Each number is 128 + 32 x the weight over its row's rms, rounded and kept within 0 to 255. Layers, rows and columns count from 0. The size above them is the row's rms in percent of the matrix's.

# layer 5 attention query, 128x160, rms 0.177, rows 79-95, columns 80-159
size [101 105 107 107 103 104  91 111 102 106 109 100 101 112 101 113  99]
[[149 114  97 107 153  82 104 110 116 113  98 120 175  90 125 111 124 106 164 127 150 122  98 112 129 133  89 146 160  85 103 138 127  77 131 116 170 137 121 192 123 126 149  90 132  82 112 129 132 130 138 126 130 236 129 104 190 114  81 120 120  98 123 149 178 143  86 136 105 109 117 138 146 117  88 118 188 167 103 120]
 [162 169  97 153 160 138 164 156 204 148 223  94  91  96 124 119  92 142  90 154 109 137 147 139 160 124 162  61 113 160 121 128 117 121 132 129 152 106 148 114 168 172 139 118 131 188 158 130 139 142  87 175 131 158 175 172  81 111 121  47 168 111 122 144  98 122 156 124 163 129 103 124  84 163 132 142  97 136 115 129]
 [ 50 140 137 103 166 109  83 128 183  99 108 187 149 149  94 109 136 154 157  87  82 122 151 114 165  94 110 151 160 124  77 139 110 117 172 124 148 133 117 137 167 145 158 146 139  75 104  80 143 111  93  69 138 106 126 182 150 131  99 154 205 165 147 106 196 126 150  99 116 113 167 185 130 177 107  91 126 154 113 100]
 [139  62  73 108 175 143 127 118 169 107 148 146 135 140 106 140 105 135 176 136 121 109 125 110 145 130 103 166  90  64 126 107 147 223 173 202 138  85  91 132 136  69 148 120  85 102 102 109 228  84 130  96 130 141 178 116 116 112  44 127 158 137 153 188 136 157 134 108  92 139 127 128 147  71 130 163 134 123  84 104]
 [131 125 143 101 153 131  93 155 103 130 122 101 188 125 106 117 147 102 114 147 144 125 181 132 168 157 222 158 132 134 136 132  83 160  59  88 176 128  70  86  96 150 128 100 152 122 134 107 133  82 132 158 119 119 160 130 166  59  96  88 154 151 115 170 164 170 127 105 104 186 162 139 135 133 186  53 143 186 142 101]
 [101 142 135 142 140 124 186  84  95  88  74 161 159 123 132  94 101 144  89 117 140 131  67 129 113 170 134 119 100 123 138 128 113 152 179 101 110 132 146  97 159 141 136  75 150  76  66 141 108 113 128 105  95 152 131  92 140 149 201  97 173 126  81 134  92 125 169 102 139 103 144 159 145  90 205 167 128 119 170 112]
 [117 155 150 168  58 119 153 117 132 125 110 128  67 196 119 165 188  93 133 127  98 140 165 181  60 100 119 197 142  82  94 145 125 108  90 157 121 153  92 143 185 146 155 157  74 131 142 121 161 171 115 131 142 108 190 129 192 128 105 140 157  90  62 170 103 129 138 153 151 124 128 127 153 105 111  89 191  83 115 142]
 [120 150 169 103  98 140 138  73  76 147 123  98  93  90  82  77 117 136 148 141 147 161 142 171 120 155 109 166 154 105 113 102 130 139  99 175 118  82 193  83  91 123 109 122  95  74 114 103 164 122 117 135 125 119 165 149 106 114 150 147 147 157 142 113 170 103 164 146 133  93  99 141 116 135  80 145 184 121 166 163]
 [118 110  86 113 178 143 143 134  80 185 126 150 130 108  82 179 171  54 181 163 154 100 169  81 177 137 105 134 144 165 165 126 112 158 138 177 145 132  83 132 137 152 109 117 172 139 134 114 131 128  73 112 109 196 136 129 113 162 130 102 101 140 114  80 156 173  52 166 103 152 139 121 170 129 110  85 132 129 125  67]
 [123 167 168  85 126  84 136 112 104 107 131 137 163 112 139 183 134 115 131 167 142  65 114 146 116 144 124 166 177 127 129 117 141 113  68 168  75 153 152  95 128 103 151 124 170 110 111 106 144  94 169 109 111  96 143  76 123 180 177  96 123 141  70 124 183  81  84  74 145 138 121 111  53 189 147 170 136 181 108 134]
 [137 117 116 124 104 180  99 154 171 152 138 145  72 155 159 104  96 158  75 139 184 144 155 115 130 114 126 151 170  69 165 210 163 156 142  97 150 150 136 174 114  99 133  67 204 139 121 167 131 114 140 116 115 133 119  61 111  64 108 116 133 165 138 100 116  88  50 109 104 113 136  88  88 146  97 153 111 115  85 116]
 [116 137 112 181 119 141 100 172 142 129 147 182 117 124  89 143  83  76 104  80 111 180 130 119 108 136 138 153 121 143 118 118  70 130 136 146 113 186 117 165 173  76 113 129 150  82 190  71 149 140 109 129 179 142 118  93 188 196 174 108  97 150 129 160 207 170 132 137 156 159  47 138 205  95 118 152 121 136  96 116]
 [138 116 149 127 104 118 162  69 101 128 105 168 150 151 188  95 167 145 138 102 146 170 103 119 173 118 102 103 141  92 134 164  87 124 138 139 154 147 131 157 158 107 108 166  82 170 163  84 119 140 149 153  99 106 109  85 134  98 128 143 135 162 136  97 150  88 148  88 129 132 139  66 142 179 124 104  74 188 137 142]
 [122 123 145 116 131 132  56 145 144  88 132 186 178 161 122 118 120 113 118 125 180 131 149 108  97 182 121 135 104 159 100 158 156  83 135 126 108 129 126 178 169 115 173 127 104 149 156  89 110  57 142 140 113 110 134  52  57 125  86 110 190 129 191 131 104 160 130 119 114 109 164 148 127 141 134 116  54 161 106 109]
 [ 69 120 163 129  99 144  88 168 113  86  81 143 156 128  61 171  80 194 151  65 122 152 122 119 121 149 135 125 182 120 185 181 135 103 142 142  92 173 125 153 139 121  60 183 114 143 168  88 149 138 111  97 101 143 145 114 176 104 141 112 143 132 110 100 109 110 115  99  66  83 132 164 153  88 116  50  98 130  72 105]
 [176  84 103 138  70 135 115  96 101 161 191 109  75 113 104 131 147  95 150 138 131  81  81 136 204 112  94 123 128 100 142 137  78  97 112 127 158  72 136  90 170 135 153 152 147 152 128 155 103  72 116  96 124 127  73 130 118 160 160 198 126 109 149 152 111 101 108  85 153 142  64 133 190 123  87 108 117 140 146 125]
 [ 99 150  62 120  66 134 175  96 138 143 132 127 178 157 127 115  70 145  78 214 156 111 145 168  87 109 148 122 148 110 108 172 121 132 119  81 143 115 145 121 116 179 141  88  99 103 136 104 160  87 182  67 155 142 142 156  97 126  94 137 135 174 182 139 156 139 157 148 117 108 125 112 137 135  95  51  46  99 121 125]]
# layer 5 attention key, 128x160, rms 0.17, rows 79-95, columns 80-159
size [101 108 109 100  96 104 100 105 104  98 114 105 102 110  97 108 100]
[[ 92 121 152 143 196 194 163 110 151 152 110 186 127 140 123 141 113 154 119 143 123 131  87 162 154 125 115 111 112  57 161 140 120 101  68 122 145 142 173 149 142  98 159 104 213 177 126 107 103 127 126 119 135 137 128 132 121 127  99  69 129 151  85 108 111  81 166 152 105 109 167 120 127 148 159 145 135 119 108 103]
 [182 119  78 124 116 101 177 115 154 122 171  92  93  80 143  53 160 173 150  95 134 176 174  94 120 112 181  93 129 165  37 144 119 127 150  60 172 128  68 122 137 162 108 152 139 156 126 175 153 118 134 212  96 136 116 153 123 125 155 114 168  93 151 142 174 107 104  72 145 189 199  99  78 139 104 210 109 127  69 127]
 [118 162 119 132 169 141 147 125 203 147  74 146 137 121  49 155 111 156 209 124 101 172 117 133  99 171  81 142 110 137 115  88 109  94 191 116 184  87 128 159 189 153  43 164 135  84  73  87 136 138  78 107 170 173 190  69 129  94 112 108 175 116 153 143 121 136 178 139 137 132 136 156 119 161 138 138 109  82 110 130]
 [103  56 166 135 122 114 166 147 147 147 103 188 152 102  83 124 130 157 123 156 114 130 142 164 158 139 152 160 126 118 114  68 112 168 253 153 120 154  76 155 137 112 179 104  91  85 128 124 159 107 122 130 125 156 135 113 153 192  53  88 129 128  88 120 164 185 179 116 149 202 117 128 114 108 137 161 165 117 178 173]
 [186 102 119 113  83 152 151  99 130 131 122 128 122 161 162 161 177 188 101 122 158 154 142 132 147 152 125 144 138 131 146  79 147 146  90  97 225 159 155  78 113  73 137 137 111 129 156  83 151  96 141 111 163 158 170 117 161 162 141  96 201 192 127 128 157 122 115  64 150 189 113 145  63 145 142 168 142 132 133 133]
 [130 137 107 139 107 107 138 107 148  64 142 171 134  85 110  92 112 136 129 114 125 119  68 164 133 174 150 136 160 117 165  89 106 130 159  69 147  59 128  95 100 106 170 107 101 168 122 145 160 140 121 166 136 137 169  81  95 135 105 155 161  75 136 109 111 176 111 139  72 105 160 146 181  94 116 118 117 174 116 110]
 [103 171 154 140 128  82 151  61 132 123 158 147 122 174 104 111 225  71  97 124  74 137  86  96 128  70 136 124 130  81 138 141  91 165 143 157 114 145  94 177 120 129 130 144  93 162 119 109 117 185 182  89  93  82  94 161 206 132 130 151 198  73 122  83 130 167 147 118 136 154 169  45 152  75  81 123 143 123 124  76]
 [ 97  82 141 120 164 181 173 108 131 160  86 105  67 121 139 101  90  71 149 182 166 176  81  87 107 109 135 127 154  70  91 116 174 154 117 149 112 144 129 135  60 114 130 134 145 115  99 145 192 192 131 143 124  71 115 170 117 174  92 158 104  98 199 103 140  89 134 154 104 142 109 163 132 114 132 111 135 129 145 133]
 [156 145 141 142 189 165  87 121  67 180  52 147 132 104  77 109 148  94 165  99 139  97 125 143 167  83 169 146 166 125 147 147 105 145  97 145 145 163 155 148 141 131 100 173 132 143 175 147 170 100  84 140 109 198 103 112 168 154 155 122 100 167 136 167 168 140 107 147 158 119  93  85 108  82 159 149 150 122 161  95]
 [134 136 223 126 126 149 133  89  77  64  81  77 141 144 129 156 121  94 140 135 155  80 118 141  91 188 136 181 133 188 124 102 132  64 108 155 105 143 146 159 151 122 128 135 179 136  98 143 178 116 111 154 131 161 116 116 126 156 157  96 109 131 155  76  95 148  82 167 131 134 117 158  69 145 116 139  88 191 109 157]
 [115 102  63 122  77 134 148 136 135  90 160  87 104 167 151 133  97 149 149 102 168 114 165 130 125 169 135 157 170 174  50 101 128 175 158 168 129 133  94 137 180 137 100  92 140 128 208 100 113 155 169 103 115 144 110 160 113 128 134  96 104 157 148 140 124 106 144 117  68 157 180 142 155 130 129  83 122 155 177 128]
 [ 62  94 141 130 147 169 119 134 125 148 105 135 108 170 136 131 113  82 135 100 123 134 147 155 106 164 160 122  58 191 176  69  96 156 143  90  99 148 175 109 152  80 128 144 119 163  98 119  99 173  89 142 116 204  82 144 186 118 127  96 118 127 128 123 173  76 157  62 111 159 106 146 133  98 167 150 126  56 125  88]
 [100 144  71  89 176  72 188 154 119 122  43 101 121 110 125 138 164 135 148 148 136 104 107  80 120 115 102 125 134 150 139 154 136 120  92 177 153 121 154  70 119 132  99 167 104 181 187  91 110 121 178 141 157 112 105  89 138 112 110 207 136 138 131 171 121 125 147  96 154 163 129 199 204 196 112 150 126 157 174 131]
 [ 85 165 128 109 122  92 106 100 130  81 126 160 147 100  87 163  96 128 200  80 103 109 157 130 184 138 142  79  97  94 135 126 124 122 165 103 141 123 116 149 129 148 114 139 155 154 180  95 110 123 159  70 107 140 138 128 117 145  67 142 154 133 174  77 107 157 129  64 152 166 101 171 143 147 160 122 121 128 128 102]
 [116 106 160 110 155 113 104 179 184 138  93 145 209  86 111 124 129 163 113  81 135 104  83 159  63 158  99  75 165  99  79 153  90  97 136 158 112 143 155 169 130  76  92 178  78 128 127  84 162 130  98  87 119 168 121 154 137 131 111 184  74 140  91 116 158 140  78 117 108 115 165 176 165 146  96  80 125 126  74 192]
 [127  96  79 185 164 166 186 113  49 124 142 123  79 181 100  99  99 119 135 128 133 110  95 114 171 125 113 127 104 104 111 163 114 108 105  98 136 123  53 131 147 159  97 134 123 139 117 152  98  75 130  75 155 147 128 169 115 103 106  92 115  75  82 172 147 114 128 100 154 155 101 141 199 189  61  95  95 126 161 137]
 [156 117  84 160 108 100 146  79 100 120 183 128 157 126 100 108  89  98 156 122 101 118 101 180 159 175  89 122 169 148 207 160  91  87 207 125  92 107 165 135 130 120 156 149 134  58 124 115  92 143 142  64  98 123 139 191  93 163 113 126 189 169 154 143 183 108 182 124 151  85 108 166 130 129 139 115  46  91 131 115]]
# layer 5 attention value, 128x160, rms 0.207, rows 64-89, columns 80-159
size [ 96 102 100  96  97 100  99  94 106 100 101  98 102  98  97 106  99  98 104 109 100 105  99 103 105  95]
[[158 135 153 110 181  91 144 128  97 127  85 170 149 141 102  67 165 182 116 110  99 167 124 105 128  85 139 101 111 182 103  98 126 194 135 121 129  70 206 125 126 150 187 182 153  94 136 153 143  82 120 107 125  86  77 171 116 136  94  75 169  81  96 169  64 134 134 113 162 102 186 190  86  90 101 156  99 123 193 102]
 [155  89 133  53 119 152 151 118 106 126 116 110 204 109 202  60 138 165 130 123 112 175 144 152  98 155 104 108 117 114 133 145 176 170 130 145 167 102 141 162 121 130 146 164  91 117 101 143 165 109 140  62 149 139 132 120 119 134 166 170 107 176 116 104  81 174 102 152 126 110 144 228 161 123  94 155  85 160 156 148]
 [133  84 142 137 158 159 107  29 117  44 105 147 134 128 107 115 143 134 130 123 182 105 186 157  83  72 130 137 144 108 177 145  93  98 121 155  79 150 127 108 150 194 104 133  91 114 107 135 135 144 137  79 133 108 130 133 108  82 164  96 134 167 114 149 141 144 143 112  93 194 141 133 145  52 138 103 180  99  87 175]
 [129 106  62 140 106  68 122 120 129 180 104 173  99 103 130 148 108 128 159 107 103  89  92  94  72 104 131 111 130 131 141 117 133 138 151 134 184  96 139 147 144 105  98 113 158 143 140 146 115 174 122 139 184 150  46 136 156 136 104 122 109 184 157  99 105  73 111 174 114 163  72 153 127 171  95  79 166 167 138 163]
 [ 61  97 104 143 158  97 126  88 148  77 145 123 144 134 190 167 102 134  87 119 147 152  96 115 141 135 109  70 120 106 103 108  79 139 159  97 142 119  79 191 175 151 135 109 150 103 189 132 122  95 174  76 119 149  77 155 163 125 181 114 145 109 167 132 133 116 148 163 120 134  70 168 138 137 111 132 123 105 147 143]
 [121 186 116 136 144 147 100 202 173 179 106 129 136 114 125 170 112 116 116  97  78 124 133 210 114  92  78 122 138  83 145 149 181  56 127 110  91 184 146 143 127 148 117 127 142 168 140  97 115 105 182 113 133 124 166 152 137 147 125 184 160 128  92 122 145  77 129 159  38 153 183 158 120 128 103 146 120 101 105 160]
 [146 164  95 118 142 152 132 124 121 110 106 133 136 168  87 145 150  97 133 102 101 137 138 151 130 187 151 192  91 140 152 137  79 112 160 116 100 184 137 131  95 165 175 124 123 130 154 137  43 101 141  90 111 139  76  97 152 109 239 128 158  88 120  99 120 139 110 126  82 184 133 125 173  74 159 151 139  79 134 150]
 [131  96 104 127 111 117 128 135 104 109 160 144 125  46  88 161 102 116  86 138 188 141  95 118 173 157 155 102  74  96 147 127 170 135  92 109 153 171 124 200  91  85 148 146 143 113 122 149 137 132 112 154 139 123  69 117 109 130 124  89 180  82 164 172 142  95 162 151 132 185 172 173 139 118 145 150 162  88 123 165]
 [ 77  66 135  59 156 163  96  83  85  87 153 163 126  89 189 142 139 147 187 149 143  84 178 133 129 125  80 129 108 176 140 143 153 140 153 146 154 120 154 159 142 120 125 168 118 135 143  58 112 146 178 116 202 155 210 140 136 161 135  97 157  92 176 134 130 111 163 120 119  99 115 121  44  59 135 135 160 165 155  99]
 [154 146 152 107  65 147 134 102  81 114 121 108  65 130 101  29  90 130 102 145 166 142 123 135  99 160 155 107 114 100  59 172 160 194 117 147 107 127 106 141 159 134 116 137 157  88 165 113 116 201 169 135 147 114 100  77 103 157 161 131 128 127 110 190 144  66 140 154 129 140 150 106 140 134 117 110 193 147 123 104]
 [ 93 161 102 144 183 109 124 123 164 177 173 152 102  81 147 120  98 139 115  74 103 224 134  92  91  84 148 104 128 140 127  72 177  89 126 142 153 126 127  91 134 133  58 118 125 139 101  99  91 121 149 116 163 129 100  97 122 180 124 142 142 131 107 152 172 146  85  88 155 121 121 132 162  94  61 124 168 147 115 146]
 [164  77 182 127  83  51 128 116 134 127 116  83  94 175  95  85 125 135 108  88 183 147  75 126  82 160 143 160 143  76 128 148 148  80 162 105 189 140 192 150  93 138  57 146  89 118 159 178 140  72 129 131 124 163 170 137 156 155 125 139 182  88 111  63 170  79 159 147 174  86 125 116 128 106  95 135 168 132 100 123]
 [121 103 108 143 138 170  85 116 133 130 122 118 129 150 105 137 117 111 136 136 120 139 139 147 125 102 150 175 112 166 180 100 142 140 196 142 169 193 134 115 134 145 114  95 177 129  84 157 104 199 104  96 184  93 164 144 150  93 130 128 139 120  90 126 125 129  74 107 174 157 219 145 163  74 119 175 123 149  74 131]
 [145  44 122 142 125 137 144 153  76 137 160  71 164  99 122 111 111 118 147 136 137 145 130 140 121  71 118 114  97  86 171 205 165 173 132 135 151  71  56 138 135  97  51 144 140  91 108 123 154 143  78 150 133 101 140 152 150  53 146 196 102 141 157 154 157 121 142 134 134 150 157  81 106  68 169  95 131 119 138 113]
 [175 117 110  91 159 128 167 131 173 109 144 146  94 150 109 156  75 139 103 155 132 181 153 180 139 171 198 194  74 123 169 139 130 104  96  91 134  79 160  86 184 112 152 129 100 115 123 116 109 125 187 181 126 144 109 148 137 153 165 130  55  69 128 179 121 157 113 171 131 134 135  84 157 112 103  99  79 149 159  96]
 [ 90 106 155 154 101 122 129 178 159 134  99  97 143  96 113 195  59 138 105 123 125  71 189 114  87 156 171 130 138 150 172 135 121  68 100  92 117 109 125 132 113 160 157 110  53  94 126 110 128 156  94 113 188  77 150 113  71 141 135 138 198 126 157 103 139 146 115 127  70 135  37  88 144 177 102 160 152 101 166 151]
 [118 143 138 156 111  74  86 170 128  82 101 106 160 111 157  88 129 147 150 151 204  85 134 126 145 162 160 148  64  74 160  82 163 113 139 164 119 111 127 131  87 195  84 164 124 125 123 130 162 114 133 110 122  95 185 118 159 120 139 145 132 127 118  50 104  84 153 134 142 147 131 135 125 102 107 129 116  62 136 134]
 [102 109 129  94 136 124 173 135 164 120  75 112 170  92 154 107 165 101 147  52  90 138 152 114 147 158 154 134  57  88 117 134  93 132 117 120 247 178 120  99 127 116 139  79 183 103 154 128 164  90 124 146 118 111 136 141 156 140 124 136 117 163 127 133 122 153 158 145 155 104 144 137  76 132 162  80  85 151 127  82]
 [100 161 144 157 117 112 132 135 181 200 118 105 120  74 168 107  53 103 109 161 124 159 107 141 140 129  83 112 126 147 128 179 118  90 190 154 190 155 125 158 118 157 148 174 103 117 110  98 127  59 157 130  96  40  76 172 122 135 184 106 132 149 147 195  85  83 121 129 135 133 135 112 136 177 151  82 153 127 128 102]
 [121  65 102 132  98 149 178 179  69  97 143 118  73 138 137 119 108 132 137 150 162 180  55 145 151 129 146 197 143 134 120 174 140 147 115  83 127 162 111  78 145  92 153 129 158 114 107  43 111 113 151  95  59 162 154 131 111  97 111  76 178 137 123 168  73 112 119 112 118  73 151 173 111 147 133 121  80 165 156 175]
 [ 72 140 180 190 113 128 104 121 145 113 125 119 118 150 103  70 115 182  98  92  88 112  86 158 155 170 134 157 152 140 170 141 114 150  96 115  88 121 136  85 118 135 157 118 108 127 136 122 122 141 170 115 140 159 144 118  94 124 100 211 156 124 150 118 130 133 126  59 181 186  78 134  79 110 160 138 147  99 144 102]
 [ 90 107 113 176 161 126 147 150 116 171 140 143 192 110 100 144 190 185  93 104 127 171 119 138 123 139 109 127 120 168 116 176 101 164 127 135 126 221  51 103 150 135 118 110 158 136 130  79  98  94  78  99 127 184 122 150 134 182 133 130 125 107 145 141 164 157 107 186 104 160 114 163 138  78 141 100  78  70 103 127]
 [101 133  95 114 123 124 106 121 166  49  80 174 164  57 144 133 117 118 133 135 168  50 152 164 124 130 170 155 112  82 102 119  65 154 120 146 105  79 108 154 114 115  98 119 145  85 129 196 152 123 133 117 109 107 123 143 145  88 126 178 135 112 193 132 157 106  75 187 145 123 124 170 178 141 122 119 127 174 186 116]
 [ 85  91 127 130 136 152 127 139 127 112 186  67 137 167 185 153 137 180 135  90 149  95 172 141 161 128 104 130 162 107 157 150 147 157 157 155 139 109  95  92  96 139  71 202 107 105 158 129 152  98 106 137 117 138 131  91 130 114  91 144 112 136 134 114 154  63  91  85 112 125 129 214 101 142 123 137 176 120 128  68]
 [193 148 142 164 138 107 139 137 158 145  68 140 148 108 120 156 193 130  95 158 185  87 121 140  98 138 164 162 117 143 131 181 160 189 132  99 123 125 176 137 171 157 163 125 111  76 156 103  79 116 181 139 157  99 114 174 166 139  99  95 161  85 137 141 133 136 131 153 117 104  74 163 136 104 212 144 114 121 123 150]
 [147 102 144 109 178  84 134 146 155 123 178 217 100 144 133 168 124 150 121  79 185 132  91 132 143 140 147 113 136 116 131 137 145 139 161 126  80 117 146 143 121 143 157  80 136  82 167 186  91 149 185 116 112 120 120 118 133 125 181 141 115 136 137 150  28  94 149 179 133 142  70 128 216 175 169  88  49  92  98 121]]
# layer 5 attention output (transposed), 128x160, rms 0.253, rows 64-88, columns 80-159
size [ 89  98 105  99  99  98 101  91 110 100 103 104 102  99  99 105 100  99 107 109 100 105 102 107 105]
[[110  82 126 120  71  89 116  98 155 133  73 126  97 197 124 109 120 123 105 116 158 114 137 157 133 106 116 153 133 121  95 140 118  83 149 130 138 152 113 101 120 117 152 173 141 122 157 204 106 152 167  48  82 123  92 118 158 105 118 143  84 141  83 113 172  98 121  93  98 172 136 140 127 163  50 129 156 171 149 137]
 [155 191 141 143 135 193 134  98 175 128  97 120 107 180 157 143  96 148 133 151 156  92 182  52 163 120 122 182 174 151 125  94 127 145 105 134 113 151 146 146 139  99 154 130 138 140  82  77 132 142 119 187 144 108  94 125  91 110 188  63 194  98  81  80 109  71 114 107 123 163  74 164 110 134 116 124 113 112 117 120]
 [108 132 125 138 140  87  31 182 157 150 103  66 126 127 147 172 130 174 109 111 109 165 136 140 140  97 130 161 127 153 132  97 179 187 124 162 153 142 184 149 134  80 162  75 199  77 111 163  76 100 120 123 134 127 135 165 100  85  68  70  92 105 148 121 161 100 176 125 133 118  95  92  89 171 189 147  86 113 127 113]
 [173 172 132 135 121 115 168  80  90  95 131  86 157  96 133 149 157 101 107 144 190 178 127 200 157 171 131  97  95 128 144 112 162  66  31 141 105 160 109 177 113 151 169 151 134 124  90 173 194 121 129 135  92 131 180 102  80 118 138 142 105 123 141 135 120 125  82 191 133 128 178 113  63 119 170 142 120 134  93 154]
 [113 166 171 162  85 120 162 122 113 189  83  81 103 200 106 120 128 102  84 152 169 127 120  96 100 147 164 154 186 133 188 116  79 141 103 105 126 109 155 111 242  62 131 128 147 161 109 157 153 147 124 126  90  95 136 135 158 106 135  94  78 150  98 107 104 124  37 134  97  97 106 111 101 107 101 137 157  72 191 193]
 [152 128  73  94  89 164  98 132 144 172 238 154 144 149  77  81 114 107 166 141 157 119 144 128 128 128 155 163 118 132 138 145 108 177 158 107 177 155 119  66  81  93 171 103 111 116  50 174 169 101 113 158 142 161 100  73 125 132 114  82 150 129 152 148 151 133 109 132 148 135  62 157 144 147 157 145 145  74 106 112]
 [175 124 114  93 110 136 144 120 114 190  61 139 149 142 131 119 146 184 206 223 148 166 137 113 151 126 158 183 152 104 153 181 116 157 142 119 119  82 167 128 123 163 117 124 138  70  93 111 171 146 160  93 108 163 121 182 101 120  96 102 141 162 202 167 170 111 146 139 183  94 113 109 164 205 105  90 105 136 128 179]
 [ 75 129 132 163 193 182  93 138 184 123 113 113  87 120 111  75 144 113 122 105 125 166 141 154  87 114 160 157 179 136 121  97  91 113 162 206 112 111 142 131 212 125 113 166  98 102  97 140 152  89 140 155 145  97 140 181 145 127  91 178 171 122 141  84 135 180 130 122  87 129 103 199 172 130 137 126 106  91 117 109]
 [101 163 130 177 122 116 182 117 105  89 135 142 124 120 194 170 106  48 105  92 127 152 109 117 124 147 151 131 136 126 139 167 127  85 145 126  89 128 165 127 201 146 112  79 124 140 128 196 133  88  94 127  96 131 118 189 116 118 173 131 135 127 121 160 135 174 176  77 151  89  87  93 150 164 125 165  80 156 133 156]
 [171 137 130 155 184 156  98 142 135 159  77 149 155 166 113 140 160 143 127  80  87 156  85 145 123 111  66 137 147 117 185  74 100  88 140 162 135 130 123 187 115 151 135  89 146 108  73 173 118 117 120  80 133 128 209 149 106 122 111 111 144 148 133 125 147  82 127 141 126  83 129 136  91 145  81 127 112  82 135  80]
 [154 102 110 141  87 148  98 133 115 130 145 128 107 172 107  81 180 104 120 178 142 117 121  52 181 144 152 169 144 126  94 151 106 211  76  48 183 119  98 121 127 186 147  83 128 174 115 163 115  84 135 144  96 133 109 102 135  96 121  81 142 176 152 180 101 171 125 104 125 150 113 104 107 139 105 112 174 186 129 107]
 [158 131 107 138 183 180 156 131  93  92 169 125 125 114 150 107  95 137 137 107  81  85 150 118 161  84 118 132 143 108  86  93 126 194 147 163 111 156  75 164 140 176 144 127 152 122 148 159 152 128 121 146 160 138 158 117 129 174 182  72 105 141  56 164 174 160 111  83 145 143 153 164 139 113 176  84 117  78 141 102]
 [122  86 115  86 146 157 129 147 112 139 153  85  89  85 146  94  94 176  67 176 127 124  65  96 142 151 142  90  88 152 149 201 135 108 117 134 153  96 152 100  75 156 184 117  64 105 116 154 147 120 173 146 130 172 128 181  95 107 149  80 148  97 143 138 158 143 133  92 133 112 103 145 172 162 133  88 118  97 159 161]
 [142 189 158  94 120 182  96 113 185  51  99 120 151 131 126 145 119 158 107 120 108  90 157 129  51 177 104 106 107 212 163  91 143 100 123  87 129 102 144 109 144 169 129  92 175 142 102 131  72 109 148 168 137 128 128 122 133 142 162 126  91 122 138 111  93 152 134  77  80  99 141 143  95 116 130 130 130 125  62 129]
 [100 100 128 114 153 118 164 113 143 142 112 100 133  88 201 140 137 157 154 166 106  68  91  60  91  83  83 111 120 108 152  70 150 182  66 138 133 126 100  96 128 175 149 158 124 113 195 121 109 147 118  79 146 114 156 136 118  70 176 132 140 109 131 140 187 123 119 117 144 120 133 163 116 104 128  90 157 163 161 196]
 [158 152  89 143 156 137 126 158 136 142 133 120 179 116 107  84 160 138 172 135  73 188 150 169 135  44 145 128 125 128 105 151 132 163  99 105 170 148  91 114 127  89 120 110 134 160 124 119 131 146 185 152 153 163 105 153 149 133 160 134 117 101 122 192 130  73 117 178 118 129 175  87  90  84 136 153 111 117 150 145]
 [144 121 123 145 110 140 133  70 167 139 164  89 110 161 162  84 159 109 166 115  90 148 164 112  84  65 141 100 129 125  68 158 108 165 157 105 109 162 120 153 166 102 129 176 133 128  70 159 136 170 183 166  91 171 130 114 122 152 192 162 127 113 153 164 127 122 195 127  73 125 142 133 171 156 119  98 102  83 156  91]
 [142 153 133 186  75 129  85 125 152 109 130  97 137 191 149 160 118 111 149 125 114  77 110 100  93 121 153  73 145 105 179 131 124  77 111 108  45 183 185 136 133 152 151 133  98 133 150 138  75 174 178  75  69 147  97 129  76  83 196 134  89 139 127  80  69 105 104 183 148  59 140 131 163 112 115 103 117 144 126  93]
 [107 169 127 142 117 123 119 110 129 114 151 154 130 128 152 157 135  94 102 120 120  87 130 105  88 149 197 171  88 143 132  93 144 191 209 133 132 187 116 157 114 124 114  95 128 106 200 113 210 166 142 112  96 123 178 163  99 145  73 113 172 136 109 101 133 196  96 160  59 146 132 151 108  70 177 126 127  89 179  81]
 [ 85 183 101 154 132 118 151 163 101 174 104 136 115 153  47 154 150 117 171 122 101 141 150 131 124  75  77 112 135 166 114  87  83  64  67 175 117 114 123 118 153 174 164 121  88 186 136 114 105 156 125 140 133 107 121 166 102 191 115 168  87 117 162 161 149 108  64 136 155 164  78 157 188 102 128 135 171 121  96  98]
 [160  68  98  88 146 103 160 123  78 167 125 185 137 104 117 100 194 116  95  96 135 101 151 147  97  74 143 167 105 111 137 127  90 102  78  47 169 125 129 124  96 191 162 130 155 122 131 118 119 114 131 191 143  99 133 168 144 129 109  95 110 125 103 136 117 107 151  95  68 150 159 108 156  67 159 204 124 136 101 123]
 [164 145 112  95  82 156 102 167 180 141 149 158  87 116 178 111 116 181 127 159 177 143 137 125 116 131 110  83  94 100  80 165 167 111  70 104 155 160 146  77  91 133 145 142 103  90 130 167 100 145 154 134 144  80 131 167 122 149  93 111 120  84 156 117 104 143 139 121  95  74  99 156 102  99  81 139 125 167 105 124]
 [154 172 178 104 142  58 161  98 106 146  78 106 126 133 121  94 138 145 155 112 134 139 149 128  56 139 159 150 156 162 210 166 131 112  30  90 160 167 128 155 162 103 103 118 131 182 184  96 114 155 145 136 101 128 158  57 143 132 153 138 166 114 123  54 145 131 144  65  77 104 127  91 166 179 107 148 102 159 121  79]
 [120 149 119 148 123 128 143 125  88 167  83 193 124  96 203  93  96  87  93 118 153 126 146  99 142 110 125 141 141 154 158  85 116  99 111 103  72 161 158  60  80 146 137  97 164 141 107 146 132 126  55 165 113 148 117 128 124 183 153 129 136 138 122 107  87 111 138 153 104  50 158 103 176 179 147 161 114 134 173 153]
 [ 93 146 136 159  85 160 159 152  84 177 130 144 110 109 163 110  71 167 179 126  89 148  84 116 114 134 103  85 127 138 160 124 129 129  67 191 197 147 137 179 122 158 104 131 128 135 226  83 107 148 139 159 136 117 131 152 153  48 125 132 113 178  70 124 122 107  91  90 153  95 170 131 142 114 130  81 144 181 147 135]]